Part of a small language model's weights: LayerNorm before each block.
Each number is 500 + 25 x the weight over its row's rms, rounded and kept within 0 to 999. Layers, rows and columns count from 0. Numbers have three digits each. The size before them is the row's rms in percent of the matrix's.

# layer 5 attention key, 128x128, rms 0.121, rows 88-127, columns 0-63
093:509444548485504538469478511480533497524526486496506475483471481493462465474508470531503518479471511479503552484472514517469508533503521448532502542488518476494465516498486489518536525503493479
086:500459505483501531491510479517515485516539506500533530501464522541484503498498496495536506466469528490479481472511493519553487527529522499508494552466479556525523513498433498486510509479516496
086:470471484457491523483485466528493494435515509528504501496488515483583500511505502505527492509516501468548526500520512500516508549481503473465502510500502494485539527518498490476507518514537518
069:532501499501474518503490466461498486494519524490513505490518507490543512479507486544441476504486466487474489472496470505526489495537470481523549491547527514455500510459472533560454474477535517
080:478562542501527499471487473483506495514549467495447531546483497477491497491503488488467493484506502485467454508511527510505517520497513480500476531495527520503484439496411544501485455491493484
083:543496513505516474502565526510491495553481498490463478487501485477485517477481469476472512498497494532530531491495546478500501534471482442483507505478526508523528488481503546501514466502516466
073:454557492542515462521442469529543517516535515520501463469547526515536457500529485468483532500480522506545524508473449473516512514491505481497511475508510505487540558504465494486496504537503521
087:518522520503536475494478494471523496477498503494461498503521510481517505511507497506512509503501492513457473485456507542545500478447471529543515478496511498517507515449507522471530490547470486
091:507516485549497532453500531469492457459497538477449492500511498524507526474476516504530497534503482502471460442463511543584485505538529491501492497464536509513477523492517496449519490507524476
082:489503463516546526551496476440496540506539516491512512457493453444512491459498469504459510505503508481498492474506533504488490537513486461459463496508504540492501505490489474493499488474512452
083:500495493484470520484476505496504491469507488509485477497471493518466494496512528465496495477496587526500484488489504487515470498470466516517521465474442536485479492529483521501457482543502485
073:517445508508513524552529482446499492490484469489516510524471504535500505494499491520468550487519500508496530509459505512504488488513481505507488492531479514485507518495460510513554487497476476
090:458507481470504487473473523513525495486516506497488503460479502485509480474491457516501502528471520462460517525519525452546508472545527516490443482460511537488499480456500505455478490459476523
079:522534523543561549498455511516481510482506449505508490486495489498493544488481479491527496524506485501542524520500505516531513506478434474518468515482460497464440460511510534504504468515522516
082:496541497514491522495477505518518492468530494520490480465484466549497517490551519505485512483446433521521447471493496489513515506513516495472515512518481563535474495533527502487527523490486513
093:515503513501527464531485504472440521501517488513475499474528467471503532506465480500521471524509483494463524484491485486550545462528519495557509546492500512455446494523549505497509484518496514
084:494458516461507466496535496520484474574496473511485508522496527527523488487524466477507489483483519493494505528530507512491459488517527488510527480519502491505515471519547491489532465512512492
077:483473477478524501527547478505454512479510504486457549517546532564498479444535545539477544498517505549525506508462480500496471478451504484482500528517497554448509491518521452512461493527501486
077:480477473502485488491528488506490504470486496520502454501509498474502518502530458510436536580512572532471481495514508479509546534471498543471486482465498492505493487515571475502484474498520499
081:528525477477526479483498513462484522479498482497486550493527543541489503522481475470523494478499499517511501506487465514520513453507499564500463452503480455502458504504551509532493533555469510
076:480506476515562503468481485515498537461495488533505458499458494499498490541522533477524473556518504480504471491487518476529514499553491479513490496546491511544533489496481509536479473481532474
082:498516488540485474493518514494468475491494478498517496463525470472460505486465490498498504493498482461483477476463514476531520507547500497518493470501507451574515436502511479509501446517529509
081:466522489505489520486535482509504499530484529501494485524489498469455501510487520517506481487512511531548445509507534541517490538520523484486495525507510541519481462485503525543526474519524549
083:488465488494512492485546511540495504489507506465524518481561464495513516517525516540537487515508467512486503498500518518496485493496511447499507538512460476497478466527463543474505477505550478
083:462505487518531507482493476487488521551518488495501475504486512488454480541487486552461477480497503524473527487550485466503502497483491505471545506484485494503460511502487493544522543496503511
079:494495462497536470511493532483509514467491499519512494497530536493504488544502499501520537479524463502483497524492502522455471484483509475533506519486493465510482559504521489489524469542521473
083:547472513534506464497508448490528514481502525510473543531505531516532460482488489471507492519491512512505541478496464511488496485503495503489530548501500489503490495485559476493466452477521536
086:468467457510486498489523443475499499529482503488536528483512455488535493522503509481531486494527418473542520513481462482517507459495529453514460512498516488469439529493514497485498538516509514
083:506523514439510515521444529503506492477512501474477532485464483532493483498556472483564506520537549553499478466493507480519488538543452498501491544488498460487502542544481490516535496519510506
086:502515506461562497522484491495497518477557526498492499481524490462520493512477469471480533499540488510511508516483489490456501471533500512504502543476535490483501478497513507465537517511512466
073:525512498519495542519512440498482463505503526509491495507523477465499445478523496513491473505497511487534469478490471489497485558488498502520514535503475546513492483502503495488526470487479516
086:494498509498488493531562479500487478492484539510514500500483513468466481484469508508470492463530493426505496504531491543508498540460481484488477499570486472493478460477483497495500514442479482
087:587540496467476493529505535541476491543535497488494499482507498512512453502480469459476487477520539495450481530459462519506487478496524470503480480487471469500476528500534499519532477498508517
075:514496485519511483492494542507483491493502501469524515503534540527491482513531530449470498539518527522526514496517509511496515518492447481505493487482492533461482534506458510525516525471503539
080:534504500524493433514490452440487472511485483492529535489455466515494493472511525488457530534493490498501484498478540507459452491541512510525492490537476473488526490492508497520480501484501489
074:510495502483494531502532492501545473497479498485518498528508512478498523509517494539505490515493487518494526490477461498486531518480453475477489505511478541494536487519533467491516508497504522
081:549478486496503519537510496500516513508527536469492506525531550481498503548503526515477492486513509479515519495503507561531518501483489496514458509516510543500513477527496514513476526473511443
077:472483553499500483462468504462515499519483517570517471497497500483505530557466486477538471504487520512495528494499518476526524490531511498525468468511528509472473469501529492489491522498492494
090:515566501496549495544518514488521453560510497530482505496438506516480513513487490461498495579485518506524488511479499479526536502514477500501486524499492516489517524514471476514498474510528488
074:513482553493481523531479519477489521500500478480449535484491516517509528459471528499486489552538510511464475524535531453495516522516518487539509502461518493503520534514512504509525479541512453
# layer 5 attention query, 128x128, rms 0.126, rows 89-127, columns 0-63
082:476517491518482504506480474497467488475484471500482524494454480480443498547510498528443468503495496482502464529456487496484478499462498505540499494485466521464509488504535484488479511500517499
079:481529511539496523490514489494513486522489505511508515445494466521495514502494490492464479487515498479516475481492480486508492465502462539501525501483525488443498475503506481506478541519484494
066:504464479472506557524497475472490513513530528538503478485508538497461532490536546507492462474505525500458513504471516524487443516450537506465508508490484517539484499490489536496515490489488529
076:516520497511509475463515529486438505524451509525492496519492523486459554504496556532520485491485503488443539530521462542485533504488470498541540530495472531529506504484495487513529508528516495
080:540525514460486470472526512549509510498484473483433494524554496479477523493510509508554454489488517500463517491500470483487516499525469514510497532506498487497481531472486481458484473524483515
070:512525508496457531529522502550490529465491549498488504507509545502494522475514457472458478470478469509462484479539486484470508505512497528470464523479534534466504526495497533514507516510540489
079:498491461493474539459471470527489534476468476491548529451504533562499487486473494497477503577509502476469523495509471474461511500515477490502510523493509518477473501501483472505518518496469495
082:527489492476475545538514509541468495523521517486492526495536515495470510538494451492505544526482536492524519452498480541523535488527489507538517524512479506480494522492490503516528464465517468
079:500530522489477477529552472513498474502493447482457501508483533496508539483497519438479455437456501534469475488505505470476473510504470509524526493529480483509497489477510514511517480486487467
072:460502464484485559498471511457520500484462495514486534503533493457505528535511459513519522498454483506457496490504512482510503516474495561524471473474515555448512462496507500506499469498495526
067:500519478443471473528537498512525498530517467507483545469536524535558519514552479471499481492510472446487565488493510540504489473492518461499499552516467463499496515467563497502494496507504512
083:498491543518523531472498473499472494481514469501509443519464488549477541477522507489517472475470495467514507496460472473535536517564511505515516497501502502532454520518468491457531496531507470
075:525519468491495465487510528447511533506531449484486531514493477514492498522470502480505476529484486506481496470522503506562500491486572519516476458521477504483519541508471500517519507534499508
074:507534505522417495459523513497507502522521497444534473519535497499471535514439464506486550473529490486491560487465507519502479500485493534507489512495511483484508509481501480503487512471489500
088:521541497453525507509496481493512539501535490500552514514537495457562507482492520507504481513483468487496458496499456534489492490483525443475488504509461497477479502482519555484474487539504491
079:515501488522505442490478529515500529506501506533468509491525483442480507534510475466488479541488495533507508481509476469528507456557508453466479523515513505483494528532471460475483510505540466
078:483558514535471479527511511504521476504479487534438493499548497470526541528483481491491524461547507477512501509471504465486516487509524525534482471498476464484543505518493538548477481516492479
073:502526493472501498493519510498523480564493493522499474538478506504483457497537493519501512500494478503522492508478498515488492479576530503493498510538487520502513484535513492509544452553455531
074:500553486524529522511468487538501527518550510547518539483511499525536474502518484455504539499501471493500487505456495520546482464490469510499485530531511464478521515501515450538532494486488497
072:487477499537473501496529501486539495520483490481530558521480494474491509487526517524508523435451476526481491525535484479528504516484496465482494488512534454514514490476469522534520498465498516
074:470460522487502481508518506491463570476527477497513496475482474473474512518512459551512498509505511487545514516526478494491488500551471466494505516524464554482510486461479458535495490489471479
072:537443522509478525523536499441484469485434506485547538491498480483475491479524535544481528462491517526455506493531473495497539513527505473534473495534479491514496455478482472527488486543489509
079:494472497519475473492460549519515463494567474493474538521495472500493462469497466532516505504492529499525526490506485539548499482482486469508468468496480477459492537467489504506515529472492451
083:506485522456493478506504525483450484502475495457514515469513531529494532490519557531503495514508499498532451505492542506550480526523483471452496484488467512505500472499532495514472470529543483
073:481485498499476550467502510524449495512549472497471508506519486521493508502507451489470439544500526477508532532528525480528523501500499528504460463475487451479474561535509515533501531499517491
077:508563484518523525487509518528539515504507525529528475459546493456511462474492518501499486502494494543544478482459532505474523521537529464529523512531543480475485546482480535492532508530471459
083:481519505468535515556493460552508528475509482491472520517491496492454483468512503533464512506506484474520517478521492530506475495503511486509510488528486440488526460511479552477535523466483480
079:460481477526505493516482519464503494490503496495505511457513508511493514503488481490518461518472474432470484471494473482492478507528522484548489546495513511486554482480544549518461499463510479
078:539477501521534513489494507526537510509518509488505513483462486479518492479496499497505464453502481499473491486484480493465504496481516461550525479521501551504475539487471526471493516505510483
078:504445487466453476504507546491472494527474529488489522508480536524481534434492537519488498485467530522533462470508533513430500465524479517511513487543509500461507421515521542507508475494488531
084:486504519500522498517521492527489503497463527479484531493482500503499490491499507503475511466524484506455510527551466487482505496520491517514526516474476551445507548510539484480519505561525525
076:516495526441527525513489552447488556513505465524497496475521498515521467489488471496517483517468485494483489490494467534489490479469507469509509503505527485490523475500490462464498479456517502
080:486509548530490484451520471494505513498537532511511521484521484539506520544508506509500505482497444487465496491525491481480497525490562563494497536454500513487510475519497518468457524505482493
073:528486455540530515447503496485496484523505461486475550518486498474507480527495460517511486499476494458484493538540498474502440480452476486475482494469516459489549521504531482530489484504497475
075:487490491505508448498500531497482498481526515487533528500489474483512516478473442473452492477496499483501494541459532508489514475506518541531532524506476490517513478472452521523491514520468522
079:488521473510481487530505455506506477522481496504455533469518483472504481525508530507516523467494525489481497539499497463509515517507554503511535512491502507475489473530496510483551525478547484
074:495489496488510526499482479505476524492500479496473510520507448445524491503507477528468501516543463453505492476479512510494489559533499482439535526528514486537500520470467470473515503493516539
090:515512478512519476520477485486480523487489503481535453480470484496463496507476503482494477469513470503506492506548487454484491460531508504484441503516505528563486542449543493497475502504499492
072:489516488481556496461519516464473483495527480472459486486507513465550486505494520513501458503473474481467507478508466479483503456472488461541512519519494504481472526504550503484484487514456516
# layer 5 attention value, 128x128, rms 0.115, rows 64-74, columns 0-63
110:503497496542487458512516494502485507512474510547490463532473519495483444538513483487503448524476480517501549502479533473528448484484435488521488460485540531483551511487529506503483524479500496
140:509484451501486477512517545506501460532509477472531459508478491499485496505490508531512494460517494567536540494485484521531480526536490507488487517487480483464474535507490510455474529532551478
097:525467494514496506478523461474502471485491527507511517535554489546488486531485531494517496481502496511506507502486516480509482463445493477499542461462544521498529450523502510472510474502522522
107:500525534501536502507506521518538491533522501554513499487489514521493524473509510478486523527523517493506457512485513507517479494480484515458468499482481523500432511473509477481458507483546519
123:513501502486507501482476488492487519540484473522477456505504478474501493508521484490453452487524497524511524482524546513507489518518508524483548504543479503481489528531495462459530500496476495
114:524460511531497529499529506469491504454480451518505463530516492483506509519472547493476491457442554511466527487528501517499535475484500522489533509518484512434503500515521497517530531502508478
116:521534491508502480496480513522491480514454486475515481531516547505534489472516483481494462543538519532527464487506483471491472475496487516499510480501492500452500517541547538504491503508508494
093:488538533514493547478474477512521544494501502561537492516481464500533529525521513514465475516465516474515477482549517511474452485514489521498516458499485486506506529545487459489471508468483458
103:504494497490475463524493514500496495474490484510504522500518524481511554443514442501516469494517497518490502486497503543481531461486508463505496472532524507492483537477466483519527528497522520
114:473486509501520484504513521461513515507530497478556476486468443514488510505465500466510548495519476513511517502547474512467515520506519456508469491431521545472502516487494479511527472472560490
119:505530475496557489498514541486478482454491481512518483490532568480480453515503517493497524541484486497465524529481495508454513474504459530512512509472483532525495503483548517477514539506501525
# layer 5 attention output (transposed), 128x128, rms 0.0864, rows 64-73, columns 0-63
095:486511527497476480489497512487482488462522516506468478476556488548493521474463529503483521512504528493525503508524485521565498462522504566491524516487441481490483501475547477495471514528494499
128:499494542554449519471490465446452502492486512478537507549459479558502517482484475512515548469490512497480525502485503551491525525486485539514502518494506481522541487461484493511518487475485507
085:541516542508544519469488538490482523460511504501541501490519514507480516491516481482513483478475491484516484508556509500502513471521551495544478506493518474490494515486526473509498540517523513
108:523485478499531490531538499506497487541480540469474489516502525497496515501509489533523467514502502518471527499527472515515493596481506508521556555510503521505536499485542511507510488485518532
110:501481479508536542476526468471486508509550507494497517501461513506493506464456482506506477503518524455506488513456494503456504493491478498537502487485498545490509457501477503526521465508491520
106:481538512515504511490460478494500486491532504488485551477504473494521450515496504475504543535512427456513489470465519454542512506476521526484475503487558465503517565506492487527472488503495480
112:540487519531511530484531512487499470498482508517505509500537461465493521542491524511513495468498453486468509515480497514484493480503505439521502516475469495519533486485513484533489528489478502
084:505495501484513468506516515499493488501518502470453493501521516543502484500500493506515535515496460489511479526477477497475499542458460495456507506462517495500498526510516534503493494495536497
092:508458527494524510439551518482469523503530505462484460505509484485512523527500487507514475521515537510527488519472515482531542519520523524501511518504508506504504522488509486478490476496502458
105:528470522517534533507528486514514501519525515496459496542501540547509509474519482474518524512558460468513480513496519509528485499478521522494533539493478473520518534483484490520522531542465505